Each number is 500 + 40 x the weight over the matrix's rms, rounded and kept within 0 to 999. Layers, rows and columns count from 0. Numbers have three digits each.

# down: layer 4 MLP down (transposed), 1024x384, rms 0.118, rows 461-500, columns 336-383
# gate: layer 4 MLP gate, 1024x384, rms 0.12, rows 462-501, columns 336-383
# up: layer 4 MLP up, 1024x384, rms 0.125, rows 462-501, columns 336-383
down461:517433485516522580554486495505523508520469594462428525453421481480493472517482519454467509601545475532534525525489551514505488576425469537494531
gate462:499530507557479513438555488517579568531463434453496511494563457447511506573509612496535518507512452585507442462481488482458507463471445493441425
up462:427443504527434620465523538510478506401541480432545423466473514442505492500524523498480476460560499506552435513487498571462515525544507436496446
down462:491483517485467517461490524494485548533608458534545495475416475421481499493498459547437536536470530480545483575480532548542453472538466526460539
gate463:489500492547501510505578506544535440480537538504495556508486452461558477534516455468491578515594436451529430412463425430525478546544439538469472
up463:482519519484454495443539597459482475491479530613539557504506417457526526494512455532434446497524470441580525519503528538508470528537467465495607
down463:541538473431493421553512394574492487386501484526507526460476472475497518469484445516476454459455549531489486517491542438463522542459466550476530
gate464:490569489456505473470412453470496474510474483546470487424560497553495501457424494464458518522510499541593487528484512489497546554544547445530581
up464:520415436472554502523471504466479494475496475498554497477442557497400556478495543462523418457498437534463451499463472510451507498461479502464515
down464:604521540497547521539504551513519537474439453469554486518540585456473460488561489466462449481571470563432424444430412517531493546417486496549497
gate465:551477540482405545540532502443593516418572465545501524420469487504493495501547469450470541505485489570550491497506490469523500499524486541511466
up465:490427536489517547519556540480471425497478503518503528518571495496479500426583487475535491593542495481536472490444485509474472510447472528515510
down465:528567515489493414472455499481509523513563494462576465433531458545517493515428463540471413518489477526547551456446438419591423508494529544618543
gate466:479483516493470520529498470547473497521525443510484551559493482531461495481537497492447489525463459517499474484528491506493478457489452505509530
up466:593512555544525561540578489436528477491528468414480492417499494459531524507478522550497534537523536472491493530497567460504479430526455529426482
down466:456515530482352492509453506561517492488557514508477498545453491454452515503477462508529436464485461444487533501500440560526499390508486528491487
gate467:478458462538489500508497479563488434487568464474464454528439450561449467446449472540451537566479523491463589497548505482463487543455500559500391
up467:421500551524435538509587507482530537441461465475527454544565508529533501506477466580469533538557521415522474497530555525465419527517515482513478
down467:548513475472508535521409414524520492475537447523512521483519481476455552445504403518478529535510556505557515493507464497520484508467492476467458
gate468:481438458489488516497434604464419468487503514517506482474475472492537456530516479483502476531512505538502431511489437460529475518496435530395574
up468:489479472517478435466624454508548451412488516487546472469505617462515517528508557498508562512504464541510442511478436556523596549484555440472522
down468:573494510465457525500478453483479530479525536515489499454425470472450550494450499542517508466582454478467484495562499533492486517544579511499529
gate469:488494509515551507491540491433432510507445559482475487523492512584458445517542541493496524535572470544558573514557556483469523535493495478491462
up469:467443540524448522484466563547463509481519549517459510488509534487480509495493423515483509516445428436429510416560533441496475478528510501511524
down469:549561500531431518517510534462565489510448520521496420532408596532495479455548530461493477509466480497612508448515437457480529537516496498558461
gate470:589478529503485492525486446451441509536461500516457551472483472535492443423472446451451477508504498570518536577573482496515496534553531482444428
up470:464442499554550488505401499523520585557516490504508565515401525521534421484516476443458483520497533508444468519554521535519404513528487515536398
down470:507449532538510511454499496519506528484522508535529489477482487517532471494580431441496440515516450392450470489511487577451484494441493487594464
gate471:423541480534454501566522413590488539510609498493475491469401571490532501453513563525548486548522478493534546514472525491435542500465483518432443
up471:517497488513467480531586513519452511463586496520444514534554533565526454542503422558482494520470557531605427486546433580513563555452491465500434
down471:457570507400568398502557519472458547472529474513478559436509470477552498524524511502493467522445499525526519511518560486510565417530551426435426
gate472:527460384577416515457528432483522498493461422454461505493507466529493529504509528540512479496447478507594469543514492512477490536539486600486531
up472:508549454457515515430527492462586470515483515518484523522432509519528496554454569475491526455459513538491542649466448485429573478559442498583521
down472:558525492427458442435534489515535477466482424469488441406387429505448512574530542499491449487551505503471544455487486498520493498426427508543488
gate473:433538456593500502440553489560516461482524486448432416464508468578539430443459439511441534531529552458566565534533459509400514519483460511525453
up473:463494517438473437470507501484454591463441483560512561488444533526524453472558487483457499547497509488581523553427486456516498527487488467516465
down473:472457586500489457467445440505499563470566467611457451494458517468486528460434460483457454491471481496514535480460566502537428530467491499495552
gate474:465507506559454393437504525480518568491457562456447479444632456513484449527519414515498470506553520512471452474423475456450523468528487456541506
up474:498481484517521501459481516501529539458479567510498459459541513485503502517546482499504426566460437515488491490438490463515564456511522592527455
down474:502490552542498534539505543484474492485534544559480467500496494506532498552502487459453542496528496504518508476529416503468557517557541478423501
gate475:470498503473545462515436448441499516560498402504471483467471482491469491458466558530489453439578461462425425501465492523544543462576527525491445
up475:505517497494477495466487535425464508432445471497487503540506498479461457469420531493421496482504498479516460579502537466499504470515458547508444
down475:532511516485553435473528491512567486532452502526498498571510469527498451484443566492471482448513390462491497509518492505563522547538484465506527
gate476:484468533519498529496511460490479523451493506577504501509568470528572484538616466516549571486453604527507541471534505487555486523496552444529470
up476:540535505430479507523493516508492527489517527552544474533566509546514460530491558557503505448468482611573478584569515501506464517493418518505557
down476:517546478483481621480464503503457531488541444495495530518510553540540456471472504481470579499493448503478523549526494487496497419480484497484561
gate477:460435506477502527442453498484493478483486527532568466535446578481530510506469507461584514531530576522493542580497494472504464435517502522489543
up477:493463494442613467511607407553461551519458513443587526467521441543466539507410507471543428542426520546491567443499436493557467494512511538543492
down477:497462547443442479522464544518513542532515499521518446549498488477516516482476516555446499425462537487529480495443568527536471552503451479480511
gate478:542488499441531498510472448460455472522420437497504506462513438465469569437480336502550487554514544476500539531506502481494443447486502480504500
up478:513515519496544546462483522521535542495542548496520505514481520515469474496478548534415501522474505429463522526518495560526501443543441516540544
down478:566492485509437544482516445537477586450554457467520562477525451462490460526441510481461471510493542523472543509510450511471565474476496455489505
gate479:473527483538508446467508516519506531494519504512559532538519511492563481507559488464464467501547515526560549544473519502441559453528430577451546
up479:522526505488492481486467477524439470547524501478500539540489514490553567482483492449549547525505505523456533541498443491523533537485557527467440
down479:500477500502510492512496467554543513531507502470462438463528514539427474521500521519518475550518470447553494507504529521518426523470444489447531
gate480:536456443539532499464499521513491516597451462473485522509471499558508479497545548492508495505525482420409513490548535522560546552543493532533451
up480:467478558539427453461467516579523513554532557476532481556573486510496491524534497457516473500546532497470457526523518464436521496504433485533507
down480:381462492506485523483535533518501489499536493558455509511547519567448500498539452504448513488491464491407482492539534517480518510491537503311444
gate481:495510430463526594477432590530474533344469531521493473516446449502514508378623471445486454416496493454521535450463563494505502511537467551511504
up481:482552535527541440454522536403494440521474579425515519448511492464541498572452462578436490487478506550478446466498388535408483507475531454483473
down481:501514510431445459515427550501482463490547478567487452500564479499552564526533480508514435570508505528486488444500495429528523465516496473566523
gate482:514490500506479429500446464536506542507470564500413554529520485512537550414494496513481491518477472494510503468463541518469500480523501526605530
up482:487513516515528502532499594561521501526554542542455529517487529421483543516525523515499496469509575428527560555510484447543462484458475519464502
down482:455573479537505489592605463451525450471479539480545529469428463456532557455558559437464536468506469406470481574503509490550538530408487496496445
gate483:509487458463510440504505589536502536512487516561482531491549468482483517474476505509492482491514429567490410489428487459506466514471458535478498
up483:454427465434535544521482461501489513483485471490515420462401507439505602420555524461535508475436524574524527474531494501434516534476547501530461
down483:478489539553513543533456554455519522532554476471505538546550480505502483507500502478501521397548493517579471534456472512494495563494538463541451
gate484:501533458427465538496534494515531464437469484539463516466497505485511549490441459473473529498504525428533491458537424569391522523536563461426491
up484:515474446515563524589455529533521557455545531495557487453565440494524538491451532468456508454558452604517461527495540478526479485465471480521484
down484:482480524490527436488490459540495467417458470519520517488480477531571441504477454498488421454459519535507495497464444459545441518499520535462551
gate485:528432460503511391466499504447485476488530555536519467494510483585501496535436511489546463491513502461398519479500427516496531520537470483485517
up485:469552504507511386496496456452441503508525501538591501526541431474475506463501505464467505421531484437539424498495469509485519533487469481441520
down485:573467546480492560498468442552570543455475462425444604516476530461539561546529599459525465499470448480506476543482510499472544505430502496585514
gate486:537570502538496462444514565482466450547560548527519528467422496420558517514578523495495488554529498495545517555573481534405475536510555521540517
up486:513545516443492507414488483476476444584478517539560539503494448541511526480490511491442455511526549527499486545480475463490537492520579516589508
down486:497461509504528521493502496556478440455486420451504538580478537502481578434539529502518547516498535557427453476494611507528514460464576477502581
gate487:430447569492528569475499459572552461519483571511393499496461498582521557444473450441429461559472501479477521509465446450500462486467443491489482
up487:493429553564590498480560476599520526552460585560493530577481435467517463499475430442496544498480520495556482484518420494549515492471499470473446
down487:540538496447525536512457507539472513531464575461371489550446562522486449509478481556468572498486563548534510441517444626537496477521447531549537
gate488:534505517441448509492456511457517474523449477549552465462534480574547496520492495485443500528432560548500495544496535587489534542483466534474477
up488:587473488565536513489543375479554514485527475501500490508540488533515461416486489475478518478520478530450508579508491550524534453496468603539509
down488:503619525498602480450519592547569465520522447540492479520488476574606458550456463410412542521460472487503517496440463526550584484512482515541499
gate489:541525469433502499492477450514489423553504513541511519438557460500510519528550486559482509525520450552551499508493522483431470558445496466453533
up489:527517507569457448488473430499562486468533493489499577469443458585440406568492491491514550507481514509424503558477467526520474526497531465466531
down489:463457529477466489594458460522532442490590442540489480444497478534485522533512501515480488459480541511611549543469568509457505533559546466466468
gate490:510442496493490500521510480522504473543506561504410475476527461518526479498494437561475532496529496449521458519506529529502583513452502436518482
up490:516425480480483477536455523519552484477513475418468419467467616493539511552461462503508472504536449398525559502480527539456487499472494440498523
down490:456465549459494463476471537494467446500440533495475472511463503540457469497433501433534568509476514405545495456491483511497530532479453488542525
gate491:499495500520470463423503490545578548470522484488486534581477517517411448466513522462534513506477470540599536524507493453527594502548538498417492
up491:501480473480508547510525510493495500482534581573492486444515514521508520535517512542484488451536536504454511445490479495502498534527510508502447
down491:480498486448484453518539447470489456429427510507543522535542511475483568435473511450452549506450406486528472553539512476445470519531546496456549
gate492:459517416474483466509508476435498447542541444511472481528526553477481500571472522476491514480450513513408515532455514539372527470558447508423439
up492:588442544531507480538545492520479552588475521551486553557502522487473511507531511518528475455467453479524441545487549498461564454587425539581504
down492:526489510494456483444490574502552495464487532503510478491434453496478530562485532563496498500511517530479487536563515463603483497483497506555520
gate493:408465530566580512439558406523466590493398452492517506555493477469495395438500544559513477490498463481547530499552542508493523532567506437397536
up493:456447595460506487427486454409445531537427497494463497495497455570496480477498517542503543475503487526508497497493449505573496531441467460483512
down493:448470512589546485524540499513471496606489497500460488592466486474505488458494584503509590441469498469508440490483511506557470493501535491523496
gate494:545436480561528544519523543546520548513399500483420590493527481580479424572582442530460455468514523550508442509500522482545501547518584473501457
up494:477473493515529452504453543467519539545411558511480496504556487478507550508505505385620532464539515537490475482458550564527520515522361532507446
down494:546419497495536488491402510515509611511550513558501544494473485519439517444489436550521549537481481457523482491457505579537498460468479485544494
gate495:539543508493445505520416509593494435470428423473503499442564452452500500462501544517461533562557524457502476514487551505506486470463500467490551
up495:504505484473536508480477492513530495461448478535521553556561526506473562483469508417446503516424520428517558529499487551504525512501498451487478
down495:512377491568498433488479518539571482528472472496514534522511581474523501496478458512537413498454546511462540515483507495502461559473448472446509
gate496:552569451500508579491505517530561432484489501459509459553624519506465524463528573466414496439489499518510507444500583518538520503459414564533485
up496:456496530525497521589501544474446471515477466559511486505441474468511448495532476540560527597522581540531537550545519445501556509520481469531562
down496:489427511471505503558517513501502469505445501515540524454502461470564466459517441497481506496471578524516552441578407485506459481479508495543564
gate497:556514467573539488501534456469462446489529519451392463493508476465522399442463428562508507484464448434452486516522525433495506520530514607508471
up497:496541494496518482529492481491391523429542529447526497427428470497539603531535500477571484472459549491497501512493567528480587521496531475452443
down497:558504428419477459518520512506491567472498493498532449506503495493564461599484477503510554464542506523574419460559542477493532576585454520460491
gate498:489547427534487508479468489542474634491463453473506485513567509496559484504441545539433414501504502512569583550474495539402487495496487474566479
up498:498400530529491533516462511523513421381506506480541523474509546453480433546465491478495534540492486533449462562467499442521491464500503495527527
down498:504492559504479561479467511500434537540489508567533433452474535472504524497539521409528517485508538514514450554486464563461475465476535540515396
gate499:472512470512407480532566486536547444488492480451482526474458520525551481557487559492489515508494538480438533430464523483586445502531478497536487
up499:533524495517541447525418472539481449459478526491478433549521470534543454446535552521395532486471519498477553520503545458483510507447499530398478
down499:488496483442489546531484494488489555487577448488472510449536451413505485509520519530520512535468452490543449544511467498481536515490454509586527
gate500:475470514489515457529504550488501470541447525484529569512526549521586462529502458498584486544536467483581534499540454466482489490465466476520487
up500:465446544513412504551505453514452550447501489567527478467514506420439470495441516482423481496530570523467583516479533511498497460555533472489490
down500:561524501441521536537462475480467548466528516417516552531499497487501457528450563455467481501546422468496503519521483455471554492578475466562532
gate501:462401506502564526466487488459489450508495469509513461481491518501480578531514525494480478537496503441469439476537575505484496426474526455434445
up501:604483517533532470501530503428468522519501402487499490461478574478455490511543518472556474511523557504456475524565502474465527485539500514398554